config = dict(
    num_hidden_layers=9,
    hidden_size=320,
    num_attention_heads=5,
    num_key_value_heads=5,
    head_dim=64,
    intermediate_size=1280,
    vocab_size=16384,
    hidden_act='tanh_gelu',
    norm='layernorm',
    norm_place='pre',
    norm_eps=1e-06,
    positions='learned',
    qk_norm=False,
    attn_scale=0.125,
    bias='all',
    tie_word_embeddings=True,
    parallel_block=False,
    init='normal',
    init_std_qkv=0.0171,
    init_std_o=0.00402,
    init_std_up=0.0171,
    init_std_down=0.00402,
    optimizer='adamw',
    learning_rate=0.00158,
    beta1=0.9,
    beta2=0.95,
    weight_decay=0.19,
    lr_head=0.00809,
    warmup_steps=319,
    schedule='wsd',
    decay_fraction=0.797,
    decay_shape='linear',
    final_lr_fraction=0.0,
    batch_tokens=131072,
    max_seq_len=1024,
    doc_mask=True,
    z_loss=0.0001,
    train_tokens=731400000,
    max_steps=5581,
    dataset='wikipedia_en',
)
Each number is 128 + 32 x the weight over its row's rms, rounded and kept within 0 to 255. Layers, rows and columns count from 0. The size above them is the row's rms in percent of the matrix's.

# layer 3 MLP down (transposed), 1280x320, rms 0.0339, rows 301-353, columns 256-319
size [ 10 152 108  11 137 122 119 145 172 139  91  60 130  10 105   9 123  12  34 112   9 103 105 135 152  10  94  10  10 108 111  12  94  11 154 115  10 119 146   9  10 137  96 124   8 132 142  83   9  13 119 101 105]
[[110 122 148 149 107 113 147  95  85 152 144 165 165 140 193  97 131  99 148 154 177  77 130 154 142 214 119 179 126  92 120 165 164  86 141 136 132 102 114  96  93 115 132 124 120  68 176 146  86 117  84 114 153 121 123 128 184 123 125 139 153 142  99 107]
 [124 112 125 114  72 155 127 101 114 100 109 124  95 117 154 120 113 149 128 103 114 120 107 101 101 118 150 144  88 117 118 138 152 114 158  82 132 143 114 119 159 133 140 117 148 169 140 134 105 133 108  69 169  99 107  87 109 107 119 183 154  79 171 113]
 [ 96 143 106 110 127 102 134 116 125 123 134 137 170 158 150 167 166 239 108 130 102 160 138 111 127 147 123 128 142 172 105  90  86  75 158 185 130  96  65 133 117 129 171 136 126 100 138 169 103 177  98 104  88 169  87  60 137 143 123 133 157 151 120 146]
 [169  99 178 115 131 147 186 143  97 129 138 130 179 124 166 131  90 160 106 136 140 162 200 154 122 129 171 142 151 145 110 209 163  93 116 131 171 157 154 143 136  85 180 135 142 135  68 151 148  85  80 105 170 172  88  88 160  68 160 139 145 106  68 161]
 [145 170 156 148 158 116 134 118 143 107 107 117 166 102 135 153 161 109 176 148 146 118 149 173  81 157 152 163  97 142 148 117  87 148 127 175 132 123 102  77  70 156  96  72 184  84  97 148  68 144 114 137  94 102 143 205 120 159 130 140 115 132 182 129]
 [184 129 139 134 122 155 165 126 125  85  74 121  76 186 168 165 142 102 132 129 113 132 116  72 184 160  67 191 107 123 161 124 128  99 166 105  91 153  94 143 156  64 100 121 161 139 136 169 126 129 151  80 105 111 124 133 123 113 159 144 156  89 123 136]
 [ 84 113 154 134 118  67 110  97 156 147 157 153 114 158  90 166 110  76 108 122 113 151  72 150  95  85 164 131 108 131 136 139 132  89  57 168 179 124 137 192 158  89  76 111 127 124 119 113 141 150 125 128 130 102  94 159 126  79 142 108 138 145 175 138]
 [ 85 168 154 139 111  83 113 118 141 120  62 105 196  98 116  76 146 123 136 122 123 122 114 182 136 209  75  93  94 104 143  78 147 170 145 110 117 163 172 111  93  76 116 111 149 118 148  86  72 127 147 139 108  98 138 142 121 134 130 129 132 144 153 132]
 [103 146 115 185 139 115 148 112 144 143 140  61 181 141 109 155 160 204 204 102 132 103 134 177 109 156 165 164 125 150 170  80  67 178 141  87 211 108  93  74  82 173  88 166 137 133 136 135  91 127 156 169 103 104 133 106 122 138 171 138 117 145  63 114]
 [164 137 111 154 163 143  66  87 137 112 163 162  99 131 147 131 159  67 176 156  90 112 111  56 125 136 159 123 117 135 167  73 159 124 121 134 145 152 129 134  86 125 113 147 139 101 105 141 163 178  79 106 144 128 139 136 150 134 121 137 108 138 155 124]
 [111 128  99 164  64 131 114 131 139 123 136  96 128  36  68 117 109 112 165 207 168 111  83 152 151  77  97  92 153 123 131 113 100 134  73 153 140  98 101 167 145 107 156 165 103 166 106 165 159  72 114 116  88 137 116 138 102 164 198 135 113 122 116 211]
 [102 110 119 159 137 108 168 127 100 124 107 108 117 100  86 175 122  76 134 148 105 145 153 143  99 189  54 121  74 120  78 108 121 151  93 179 159 146 133 115 147 108 110 143 103  90  73 146 137 107 176 133  89 132 160 103 142 122 180 141 134 145 113 109]
 [174 163  82 119 140 140 136 141 147 211 106 171 136 140 108 149 135 128  98 119 163  84 102  58  78  79 135 118 117  63 114 139 118 120 102  72  71 103 130 191  90 127 159 122 148 143 105 100  89 149 113  33 136 108 150 138 143 131 170 152 148 208  66 100]
 [145  96  67 127 118 115 128 170 127 137  97 111 213 136 139 131 109 120  81 124 160 122 135 153 140  99 164 122 162 123 179 182  57  95 152 151 107 117  91 109 125 121 139 178 148 106 133 128 173  92 103 111 157 152 103  75 112 135 124 147 127 166 105 113]
 [111  86 144 176 152 148  83 128 141 116 128 131 138 154  84 150 179  99  76 136 159 135 168 124  83  91 124 159 156 159 139 149 116 124 103 135 138 132 131 175 212 151  80 192 167 103 127  47 123 116  60 174 121 164  49 109 155 114  94 130 114 179 114 119]
 [ 58 116 171 185 129  92 121 157  86 184  90 161 193 129 113 123  99 176 135 110 149 139 155 102 156 118 144 186 163 103  67 187 151 140 168 168 145 116 156 114 151  65 175 142  66 130 128  88 123 133 102 173 145 122 117  96 117 167 143 156 176 152 106  67]
 [148 132 130 147 140 135 139 117  53 103 138 112 148 121 135  84 169  83 115 194 140 148 118 107 143 116 103 212 153  95 124 199 129  93 174 168 108 136  61 145 132  83 126 132 128 154  81 170 126  67 139 119  76 111  72 151 137  96  86 114 103 118 102 159]
 [148 104 127  79 130 115  98 140 127 141 156 137 119 173  98 105  92  93 105 122 161 145  62  95 123 171 143 152 137 134 113 110 177 126 102 116  90 169 123  76 187 159 156 101 159 131  65 155 202 196 171 111 134 141 195  68 159 206 134  94 124 108 142 116]
 [134 142 165  85 106 126 179 154  57  82 120 125 130 130 108 132 164 118 177 115  95 118 164 151  80 138  83 186  70 149 139 111 114 148 122 143 137 150 148 105  47 144 150 104 119  92 104 131 104 104 110 106  98  60 127 103 175  54 186  85 125 151 151 162]
 [145 170 165 120 132  67 143  92 151 129 147 108 180 124 124 110 151 120 172 155  58 126 181 157 168 153 155 108  94 159 118 118 139 178 146 109  93  99 118 131 131 106 132 144  90 136 118  93 137 142  69 177 130 171 170 122 112 211 137 131 134  99  92  61]
 [118 144 153  49 130  57 140 101 114 157 144 113 157 205 138 108 186  98 115  98 119 131  49 101 118 120 141 113 144 127 123  68 176  54  87 104 121 194 124 115  87 153 103  37  90 130 116 157 109 123 139  94 133  27 122 109 125 137 114 110 102 172 132  98]
 [173 138  99 153 149 177 121 152  90 138 122 116 106 128 168 155 120 116  98 105 196 182  87  91 131  77 124 129 185 125 112 121 103 148 155  74  84 232 102 172 141  64 147 103 140 128 141 157 124 138 139  99 134 161 140 173  92 140 164 154 138 106 158  85]
 [ 88 124  99 125 126 128 128 126 113 127 141 146 158 113 131  90 145 215 152 140 141 169 144 150 180 111 124 150  91  87 145 166  93 153 125 149  82  84 171 149 107 133  80 154 145 138 114 164 135 167 108 138 149 192 131 131 110 158  91 139 121 120 100 127]
 [130 158 100 107 117 145 115 139 105 105 118 156 135  81 129 111  88 121 127 163 209 122  89  73 227 119  87 122 166 147 166 159 115  79 125 129 105 108 143 117 136 101 113 181 112 147 113 230 103 155 151 110 168 106 136 117 131 109 148 140  54 129 193 168]
 [121 142 142  68 134 116 133 135 135 112 173 132 150 163 174 118 104  93  85  99 112 156 158 183 165 174 123 179  86 166  91 125  89 123 193 101  85 104 128 140 133 122 164 130 142 131 114 124 156 113 174 131 118 113 111 157 157 100  69 132 153 125  86 115]
 [109  91  87 117 148 157  72 136 140 168  77 135 106 122 111 105 112 113  93 118 143 109  26 106 158 138 138  81 144  96  81  99 153 128 156  75 149 131  87 126 116 117 118  98 166 204 163  81 140 188 138 144 121 141 169 123 122 174 116 122 147 135 122 109]
 [134 142  97 111 154 110 137  95 196 113 152 152 101 118 108 138 109 100  88 109 128  88 156 187 161 108 119 155 160 158  69 187  90 134 157  95  69 115  91 154 116  95 132 104  96 156 109 123 141 161 151  95 137 130 104 196 204 156 200 129 145 102  99  88]
 [143 181 132 120 149 104 140 127 109 117  65  90 180 192 154 156 168  77 174  68 144 102 116 160 135 114 149 144 127 165  82 159  90  80 151 123 167 134 126 144  75 146 175 190 158 116 109 144 139 140 111  91 112 109 138 134 139 114 106 145 111 173 130 103]
 [105 130 186  89 135  88 109 140 139 107 120 165  71 120 153 104 127  80 106 117 120 119 156  73 174 151 117  59  80  71 161 140 137 192 164 133 116 167  80 139 144 149 129  80 128 175 114 122 165 173 137 164 105  90 138 134 129 143 149 119 123  52 157 191]
 [ 91  98 111 146 134  53  75 142 145 143 179 126 104 151 124 137 126  79  64 118  48 135 169 117 128  78 179 137 149 132 120  96 178 113 129 100  43 106  99 129 212 131 135  81 146 150 127  78 132 144 123 154 130 189 120 160 127 198 145 147 193 130 103  70]
 [132 117 112 137 102 163 163 143 116 132  99  85 118 185 108  90 148 126 124 166 168 138  85 158 188 167  99 145 100  66  90 127 176  51  43 149 155 161 165 146 171  97 158 158 195  81 107 151  90 124  90 149  77 154  89 140 138 125  83 153 157 150 141 127]
 [142 145 128 115 136 145  97 122 112 137 121 126 104 131 124 203 137 150 144 108 146  73 165 111 164 175 125 106 150 167 132 151 155 100 135 116 121 153 164 165 106 106 126  96 106  95 148 141 110  85  78 136 124 102  78  70 138  84 144 114 150 101 125 122]
 [153 121  97  94 137 132 109 154 117 160 111 158 108 174 178 188 108 138 118  86 181  78 111 142 160  96 133 148  64 116 167 151 173 111 125 125  80 153 108 119 115  89 135 136 128 100 111 156  93 126  58 130 127  91  72 119 122  77 105  92  80 132  91 176]
 [157 118 158 124  91 174 133 122 128 123 103 110 179 140 128 180 135 109 128 105 134 157 142 182 159 135 120 143 174 102 162 190 116 136 164 139 131 133 118 163 160 165 140 147  85  99 137 118 145 174 151 131 125 179 122 127  98 166 167 123 161  95 160 164]
 [157 108 157  94 124 119 148 119  99 110 100 126 127 181 164 146 142  70 135  93  87 145 122 133  83  99 130 109 183  93 132 163  86 124 106 103 151 138 148 126 119  76 113 136 136 196 126 130 128 124 192 124 134 102 127 199 146 124 127 129 100  53 117 176]
 [104 193 138 191 111 107 123 160 186 104 119  62 152 151  95 115  97 125 114  84 104 160 126 106 154  96 161 127 141 126 106  72 154 124 159 115 170 127 131 160 116 191  87  96 107 172 164 129 185 128  74 156 134 113 196 128 170 154 135 124  81 144 171 146]
 [108 161 221  75 127 112 129 144 129 142 119 139 121  98 160 140  95 129 152 115 128 106 198 114 162 170 149 141 108 107  54 174 136 102 119 130 163 144 178  89 121 119 148 131 167 170 119 101 121 107 103  90  71 166  69  53 191 118 154 141  71 113 132 110]
 [131 132 162 110 112 143 113 170  97 130 103  84 100 129 159  91 123  90  64  91 117 163 120 130 144 158 146 125 112  70 135 135 175  89 136 129 113 153 149 193 163 110 121 125 157 129  78  93 162 122 102 146  48 131 126 126 106 112  65 147 151 173 105  99]
 [107 124 107 123 116 141  97 138 153 125 126 110 117 138 129 109 176 156 130 135 207 169 166  98 138 114 144 131 199  98 135 153  72 162 151 125 101 129 136 150 166 122  26 139 128 113 102 121 126 114 169 159 163 144  83 127 112  88 121 129 169 136 146 113]
 [152 166 215 172 164 122 122  68 121 139 136 117 153 160 166 141 103 107 111 125 161 141 159  94 152 144 128 149 181 137 181  99 127 141 155 136 164 167 141 169 103 102 190  79 192 154  73 146 123  56  76 102 124 104  86  84 135 172 140 120 142 156 107 136]
 [141 145 147 116 112 123 155 128 121 143 110  94 185 116 189 155  80 130 128  98 105 113 185 139 195 155 136 123 146 135 108 192 127 105 107 107 175 180 148 195  89 144 151 113 145 110  92 125 114  84 104 138 153  79 107 142 117  96 184 132 133 114 129 169]
 [176 123 162 154 120 143 107  68 188 119 114 141 151 114 117  98 111 124 196 142 177  77  79 110 161 113 143 156 110 173 127 150  99 210 148 181 104 135 143 139 107 141 107  87 113 115 170 115 110 108 182  91 203 111 132 110 103 129 182 115 127 105 144 109]
 [120 144 182 135 140 160  87 146 101 135 191 198 185 144 102 179 175 108 128 154 139 125 152  88 149 165 144  88 126 158 102 135 129 171 133 131 141  85 135 118 132 164 129 122 129 146 119 128 186 193 111 109 165 156 105 135 122  73 147 141  95 128 159 155]
 [154 118 104 152 132 161 131 159 155  70 162 180 147 146 205 160 139 104  97 110 130 159 135 184 115 149 135 180  95 117 130 183 167  57 168 124 125 104 181 168 114 123 148  88 168 149  85 121 137 162 175  61  96 101 134 172 118 110 138 120 143 115 128 159]
 [ 81 128  84 157 156 123 123 128 116 158  59 141 197 173  85 104 128  64 109 117 125 126  94  86 152 206 110 105 144 129 149 178 154 139 164 101 133  87  99 130 153  83 152 101 110 105 100  92 146 132 109 149 198 112 126 113 109 134  99 135 151 177 147 115]
 [195 176 153 155 132 218 171 146 115 115 112 131 118 171 131 155 175 111 111 139 167 164 132 130 135 108 133 111 153 101  62 115  87 177 162  77  92 154 161 182 149  81 149  88 150 107 134 125 129 110  92  80 104 155 160 161 118 128 161 147 100 164 103  63]
 [ 85  68 157 138 127  83 110  61 136 142 156  93 134 155 167 101 196 115  55  73 156 122  89 110 127 215 129 157 175 144 122 139 139 127 137 152 124  75 164  79 103 153 120 144 103 123 152  96 186 109 178 116 136 169 144 101 130 171 152 141 139 143 118 122]
 [112 145  98  77 157 149 148 126 183 158  82  71 178 134 130 163 181 147  93 102  69 126 178 100 111  69 134   0 161 179 154 150 191 102 116 162 159 123 105 134 164 133  78 113 153 223  95 145 141 137 142 185 139 143 145 126  90  84 150 155 159 157 160  98]
 [ 97  60  82 102 129  68 124 157 121 185 101 128  95 126 174  35 167 154 115 113 119  52 142 125  80 118 125 117 168 108 158 162 170  95 133 113 155 144  74 142  91 126 160 102 118 109 137 122  93 116 140 144 117  59 142 167 175 109  94 118 147 130 127 128]
 [ 63  91 160 111 114 165 117  73 121 161 136 115 124  91 148  99 155  93 112 189 162 110 145 115 137 121 137  64 143 120 138 190 128 157 134 131 132 144 126 193 159 102 106  94  93 107 130  95 129 124  95  98  95 231 118 124 121 168 141 163 151  81 127 148]
 [165  77  87 133 133 135 191 185 106  99 106  97 100 162 102 163 131  91 207 200 144 123 129 127 177  96 140 138 116  82 147 139 105 108 152 167 187 134 151 110 117  96 117 129 142 119 146 127 150 144 164  61  94  97 131 180 162 108 137 122 104 111 142  92]
 [108 111 139 102 134 118 166 144 128 119  76 133 138 124 136 160 146  75 184 123 160 118  85  82 115  89 141 117 152 103 100 106 179 126 119  86 181 128 126 121 102 132 165 110 168  96 105 113 109 196 126 122 161 140 127 150  99  86 101 150 133 116  79 125]
 [154 147 146  88 133 102 145 111 127 136 148 179 138 152 171 126 108 210 144 111 148 170  99 105  89 161  78 121 135 107 127 160 126 125 129 116 107 113 152 149 115  81  91 107 145 219 118 124 164 151 111 111 167 144 108 140 114 106 102 141  81 127 148 131]]
# layer 3 MLP up, 1280x320, rms 0.0478, rows 302-353, columns 256-319
size [120 121  19 129  91 143 140 145 143 108  69 107  23 129  20 119  23  46 119  16 110 118 107 129  20 106  21  22 132 122  22 128  20 147 137  21 125 142  21  20 138 129 120  18 110 129 125  19  23 107 125 117]
[[112 115 172 163 159 139 169 136 185 105 191 202 155 142  97  79 119 168 158 106  86  91 157 156 105 114 190 149  98 160 137 151 108 110 148  88 113 146 116 120 111 161 203 114 201 133 144  12 105 160 148 136 113 133 138 180 110 120 157 142 142 166 123 140]
 [ 71 144  98 147 142  65 150  82 141 136 131 128 144 100 152  99  75 121 156  89  69 138  84 117  86 121 168 183 100 175 102 115 127  78 113 134 123 119 141 150 139 144 169 133 124  86 131 108 107 139  56 125 165 149 117  53 119 137  63 114 127 181  98 107]
 [120 146 100 132 114  78  88 112 124 152 101 149 149 128 123  87 173 159 103  76 101  94  84 127 141 133 134 116 160  77 105 131  87 133  61  93 121 126 107 101 146 167 120 112 150 163 149 115 110 133 194 117 142  57 109 150  90 137  97 121 164 156 133  73]
 [126 146 109 150 118  86 111  68 122 112 179 137 131 147  95  79 144 129 111  43 104 129 164 139 131  76 166 127  96  96 125 102 151 104 162 128  37 169 151  88 124 155 166 123 134 100 127  83 150 119 143 142 115 110 105 117 105 145 137 136 196 155 139 135]
 [157 154 152  97 141 149 105  85 179  92 152 135 201  93 141 124  87 127 165 101  99 155 124 130 134 174 139 165 157  75 123 145 136 149  99  89 190 140 110  65 137 162 105  80 194 122 153 108  95 106  50  90 146 134 172 110 114 125 103 118 162 150 153 119]
 [ 72 160 118  99 105 120 132 179 139 120 176 108 108 100  75 106  87 127 159 161 127 171 106 139  91  90 156 149 101 125 142 115  78 138 184  75 117 128 105 109 207 154 159 135 159 124 150  84 159  92 160 155 126 121 105 167 134 107 145 152 179 126 126 134]
 [119 120 224 104 121 109 107 181 124 118 154 139 113  74 149 132 116 147 143 141 122 152  93 169 127  75 128 120 203 157 159 122  84 108 135 151 150 106  85  66 167 165 172 120 141 124 154  85 148  88 126 122 130 116 131 168  87 200 214 127 190 115 125 152]
 [161 127 193 163 155 166 154 109 142 141 182 114 118 112 113 147 163 192 169 127 104 167  97 119 136  57 104 212 142 130 178 159  93 116  86 127 158 106 153  62  92 164 121  92 153 157 201  81  77 134 155 110 144  97 112 113 142 155 191 121 117 157 128 113]
 [ 80 113 131  86 131 178  75 110  75 126 162  81 137  93  93 103 120 102 156  98 147 165  90 134  65 177 179  98 145 144 170 112 131 133 155 145  72 170 129 145 129  94 125 114 152 125 110 130 155 151 162 174  85 123 104 115  82 132 151 109 178 144  77 127]
 [169  47  81  38 166 115 106  93 119 144 135 179 124 198 144 153  99 182 107 116 125  77 117  91 135 115 142 158 108 118 129 133 124 163  93 133 151 104 169 110 108 122 139 154 166 111 118 123 162 119 166 163 128 114 121  64 124 146 107 106  85 152 161 133]
 [118 100 131 126 126  80 158  47 114  87 144 159 126 135 186 109 143 137 124  69 151 122  90  80  96  98 208 120  83 123 108 135 113  58 118 111 111  51  88 149 138 153 142 135 172 156 123  92 133 173  78  97 187 130  95 125 125 181 121 200 125 139  75 156]
 [ 98 101 155 207  82  90 202 116 135  74 130  82 109 156  86  77 136 117 155 113  25 153 142 138 142 130 162 163 116  88 128 104 167 140 146 150 180 119 139  85 168 164 150 134 123 123 156 128 141 134 186 160 111  61 133 127 174 159 145 215 142 121 108  91]
 [ 92 131 161 162 170 138 142  78 107 155  94 142  80 107 167  59 154 121 120 124  47 111 111 155 103 133 135 140 107 130 116 102 204 124  87  69 114 130 186 102 143 161 105 137 104 149 124  59 120  99 199  87 121 113 128 116 144  70 117  99 161 179  85 171]
 [120 163 118 147 122  94  55 100 148 120  99 114  96 158 157 124 138 177 121 114 147  57 153 103 128 176 104 126 139 120 109 133 186  93 169 158 109 114  98  74 161 109 149 116 171 113 112 119 131  68 157 103 143 138  44  77 120 168 130 124 168 179 126 130]
 [142 132 128 143 124 134 109  90 114 246 127 153  65 139 218 157  80 125 137  87 105 109 106 104 104 120 139  92 108 123 138 162 124  96 112 145  85  94 113 110 134  98 138  94  96 131 121 106 109 126 101 121 146  84 129 134 124 116 139  28 105 166  71  93]
 [ 84 141 141 125 136 160 139 108 150 113 183 114  71 116 162 150 200 101 186 142 193  87 111 110 124 129 117 100 124 132 129 173 191 135 130  99 182  47 176 131 166 166  91 134 123 210 148 162 156 183 154 139 144  88 120  99 151 168 130 143 114 128 179 164]
 [ 83 166 130 150 117 188 119 126  84  72  67 131 104 148 141  64 101 102 106 179 170 115 148 126 120 124 121  96 105  79 151 128 155  76 108 149 118 121 154 157 110 122 188  83 174 134 169 160 106 128 143 132 136  94 150 187 149  81 105  99 156 111 144  87]
 [126  91 110 148 166 167 100 122 213 137 148 155 121 119 114 114  51 160  98 134 148  95  95 108 145  53 153 107 178 128  95 126  94 140 107 139 101  51  90 119 208 112  61 144 126 199 159  84 132 137  95 154 204 162 106 140 127 193 110 184 173 137 108  84]
 [104 118 192  56 136 143 132 118 142 118 136 126 145  51 165  93  83  87 181  85 160 117 129 146 152 116 148 115 105 146 110 148 161 117  87 181  99 144 135 147 113 108 174 105 148 118 170 126 111 138 198 116 159 157 129 118  96  78 206 132 182  95  89 126]
 [162 167 122 101  48 146 130 132  85 105 113 117  71  91 155 105 138  95 138 166 143 157 151 120 135 129 159 108  84 141 129 137 105 106 140 161 137  89  88 162 182 125 141  56 179 111 165 175 129 100 125 123  86 106 155 137  95 124 126 236 111 128  80 143]
 [158 130 191  78 136 151 119 146  90 118 185 187  88 101 136 164 131 101 138 159 117 135 156 159  83 127 145 135 110 101 146 151 127 117 136 110  90 129 121 129 109 135 138  31 130 124 165 143 137 169 123 106 138  99 108  69  96 133 159 164 118 145  97  91]
 [112 119 138 150 146 133 174  80 161 120 148 137  93 118 146 132 160 179  99 133 102 145 138 122 121  99 137 132  91 123 115  96  53 148 104 102  94 100 164 154 106 133 121 115 146 198 136 140 170 139 139 106 222 135 184 137 183  86 142 138 147 125 116 159]
 [144 133 198 123 145 111 158 131 209 111 149 173 113 163 145 126 161 148 152 142 150 130 116 127 185 131 151 110 119 147  92 156 186 159 123 129 180 153 141  98 186 175  76 115 117 129 151 129  98 164  96 102 154 157  90 130 112 150 130 125 104 131 176 112]
 [ 97 130 158 107 138 100  68 142 111 130 152 179 120 154 174 143 124 119  97 167 153 141 120 108  90 105  82 124 160 109 172 107  88  65 174 144 146  50 106  81 175 142 115 139 162 124 176 120 124 144 154 130 160  88 135 146 111 141 158 121 155 150 156  72]
 [136 154 126 175 110 153 121 107 111  79 134 129 171 145 135 151 103 118 112 196 138 201 125 159 105 100 211 110 125 150 196 116 154  99 144 138 117 116 123 150  98  96  95  93 134  73 102 144 171 134 173 128 184 132 138 158 113 102 125 130  86 118  84 144]
 [126  43 123 143 148 134  78 133 132 131 140  99 130  84  78 110 123 113 189 125 128 128 186 182 100 171 115  82 131 173 122 128  35  95 123 121  94  97 120 133 127 130 103 112 145 149 115 129 159 103 179  88 140 118 123 152 103  78 107 119 176 110  96 191]
 [ 97 160 161 119  25  86 107  72 135 175 197 103 121 119 155  72  98 119 160 150  44 148 143 125  99 137 133  67  98 119 109 149  91 192  95 101 156  99 126  94 114 101 111  85 162 131 158  96 125 130 167 133  95  79  90  83 102  95 135 110 172 157 119  88]
 [119 141  61 173  77 125 150 111 145 133 139 198 139 132 101 126 121 129  76 194 150 107  85 153 160 121  90 116 157  91 151 124 157 102 164 158 171  71 165 140 148 141 203 144 110 129 173 153  99 133  51 196 156 150 132 148 125  85 108 128 118 120 106  88]
 [137 185 107  56 119 161  89 100 122 113 134 127 145 112  97  93 123 105 175 175 101 173 101 133 129 155  93 104 107 107 161 100 142 159 123 127 132 186  76 135 144  67 141  74  97 172 196 147 120 100 128 105 134 140  73 173  95 130 143 141 164 129 139 142]
 [134 118 151 101 125 102 146  96  98 110 175 154 175  90 168 115 187 137 142 110  90 177 159 115  92 160 193 166 119  79 175 168  89 145 180  69 134 108 205  72 123 108 125 116 153 118 156  92 134 135 116 146 122  88 166 161 144 182 109 142 148 162  97 113]
 [111  78 129 168 174  92  91 111 151 162 143 132 200 168 149 135 118 118 139  53 104 142  92  96  99 138 127 117 131 125 128  88  78 175  51 107 140  95  78  90 152 143 177 100 160 104  84  74 117 134 155  76 123  81 146 107 123 138  99 145 154 155 127 108]
 [154  49  84 125 188 137 132  86 154 177 193 130 161 111  81 169 144 147 156 141 158 121  43 105  90  46 100 190 128 151 161  79  88 155 121 145  45  78 171 155  83 147 108  89 122 146 145 109  61  94 165  96 147 109  97 112 111 105 167  93 174 229 107 147]
 [134 129 104 165 145 120 121 107 134 179  91 175  89 159 129  88 111 135 110 175   0 107 129 119 104 138 166 146 128 121 138  64 150 127 100  69 113 107 226  74 124  86 147 137 179 171 132 156 127 127 142  94 147 104 120 147 130  88 138  91 159 173  88 125]
 [125 130 184  91 132  99 123 110 107 130 150 124  94 159 161 146 114 187 135 135 151 111 129  90 103  96 136 209 130  71 161 172 125 118  99 105 183  97 125  98 105 129 142 154 112 153 189 101 157 129 169 188 108  64 162 134 109 120 156 122 141 175 127 109]
 [ 78 189 131  81 143 171  67 151 104 151 177 180 161  84 171 139 141 122 147  96 126  89  99  98 142 144 127 170  72 116 139 127 159 113 130 132  80 118 111  51 181 143 108  48 134 143 130 123 163 110 147 147 112 117  89 162 148 115 113 105 128 158 158 108]
 [ 60 147  89 165 147 140  69 156 131 197 149 114 116 123 189 120  80 136  87  90  89  96 121 153  63  63  78  96 178 126 117 175 136 135 104 150 150 107 105 129 140 110  89 137 155  78 137 116 114 146 140 115 152 104 123 109 118 104  93 148 188 164 156  91]
 [126 112 129 122 147 103  78 102 137 123 110 117  63 121 123 135 107 164 104 137 162 122 112 146 145  76 178 152 128 143 141 122 131  76 102 155 125 110  55 126 139 140 156 121 164  98 113  38 116 138 110 113 147 122 141  79 102 161 140 147 166 124 131 180]
 [102 116 145  78 135 192 192 123  91 133 111 131  80 156 139 150  93  93  87 141  94  83  57 106 114  62  98 143 119 136 181 152 198 109 133 136 110 148 114 158 163 143 119 108 129 117 146 103 135 194  89 199 132 131 132 138  96 170 134 125 144 170 127  95]
 [ 77 128 118 130  91 100 126  91 132 102 216  85 153 142 123 108 108 151 128  84 121 101 106 124  95 105 107  87 109  85 152 168  63 110 116 200 178  55  70 120 124 132 164  92 123 183 134  66 146 156 130 119  94 106 107  96  85 119  89 160 141 171  98  59]
 [ 67 128 113 155 111 106  96  96 145  97 193 188 130 104 110  73 115 151 105 109  50 151 116 138  80 101 122 129 133 128 115 163 155 124  68 165 172  14 149 105 117 104 136 131 149 132 123  75 132 129 155 136 167 109 103  94  87  80 109 156 157 151  88  79]
 [100 152  99 124 117 106 121 145 126  97 195 192 109 113 171  97 102 162  42  86 144 147 131  85 133 160 107 129 166 130 180  76 141  83 149 130 197 133 132 111 251 105 132 145 158 150 139 104 162 124  87 180 156  86 163 137 154 133  93 124 117 137 117 132]
 [117 135 114 158 147 122 180 112 128 126 152 126 165  91  94 113 126 114 110 137  83  67 159 127  43 104 163 194 121 139 144 136 161  86 140  63 111 124 133 123  98 105 158 125 148 108 108  47 119 150 120 175 113 111 121 122 115 103 137 140 102 154  79 145]
 [121 129 158 151 131 177 125 163 155 109 145 183 157 148 156 131  89 141 161 141  97 145  85 104 130  66  86 184  88  95 132 184 103 133 158 122 118 134 135 108 100 130 144 135 166  79 156 118  87 141 101 104  93 113  85 135 107 109 169 148 106 150 159 110]
 [133 106 179 144 223  97 129  80 108 196 187 120  82 108 144  87 125  98 112 146  98 190 136 142 155 129 141  75 140  61 146 129 168  75 166  97 114 140 139 126 102 125 106 119 100 154 115 164  95 117 161 146 185 146 134 122 175 114 166  78 108 123  17 112]
 [162 146 137  95 156 146 100 106 177 110 166 123 131 189 125 135 150 132  88 157 157 101 136  95 128 138 107 127 122 125 125  75 144 116 113 134 130 154 158 137 101 115 155  47 132 120 156 139 119 170 153  85 192 112 140  43  88 135 155 130 148 166 164  84]
 [ 44 120  92 126 133 121 146 166 126 143 169 176 194 115 171 172  95 181  98 132 138 170  79  86  76 111  97 159 108 140 162 130 171 137 109 108 109 150 143  98 126 124 105 135  99 151 142 107 156 145  90 179 162 129 132 110 143 125  74 119 182 136 166 107]
 [170 159 185  74 148 188 158 151 160 112 143 132 169 142 113 156 165 100  85 146  73 143 137 139 151 109 130 119 137 142 145 174 133 118 136 152 214  85 122  90 100 128 112 142 195 107  89  57  61 131 140 127 136 122  54 163 134 111 172 118 150 168 182 114]
 [181 137 168 124 131  86  91 141 137 107  95 148 137 142 104 213 164 100 105 118 186 155 125 107 159 113 184 119  79 126 141 163  90 148 128  78  93 116  84 119 181 145 116 158 129 127 165 143 132 124  77 115 167 127 107 134  58 120 133 144 108  91 116 174]
 [143 124  90 192 164  89 124 148 119 108 119 127 150 166 142 159 133 120 115 130  32 179  86 132 136 165 140 124 179 145 152  94 156  96 104  83 131 146 100 127  60 167 146 136 166 150 167 211 137 148 155 100 147 104 168 172 148 125 127  35  88 171 118 165]
 [122 129  86 127 120  65  90 101 155  70 126 114 132 146 117 104 132 135 154 123  62 166 128 110 160 157 132 114 188  87 144  97 117 158 128 147 142  84 130 106 142 150 126 166 114 165 110 125 137 114 132  99 137  88 142 187 144 151  89 139 153 133 125 175]
 [105 139 115 114 107 159 142 109 142  85 134  97  37  55 159 140 161 152  62 135  68 148 135 106 124 132 111 158 130 191 191 133 109 194 188 132 168  90 142  67 133 105 141  73 115 199 169 111 155 180 154  99 162  99 128 145 107 132 157 173  86 117 196 162]
 [156  38 107 108 123 140 161 122 120 124 139 111  92 134  73 102 122 125  90  91 116 119 157 123  92  97 148 123 136 250 144 109 146 186  96 166 125 121 148 137 136 156  97 132 147 142 113 109 114 152 142 128 169  75  90 129 143  70  72 122  97 146 101 136]]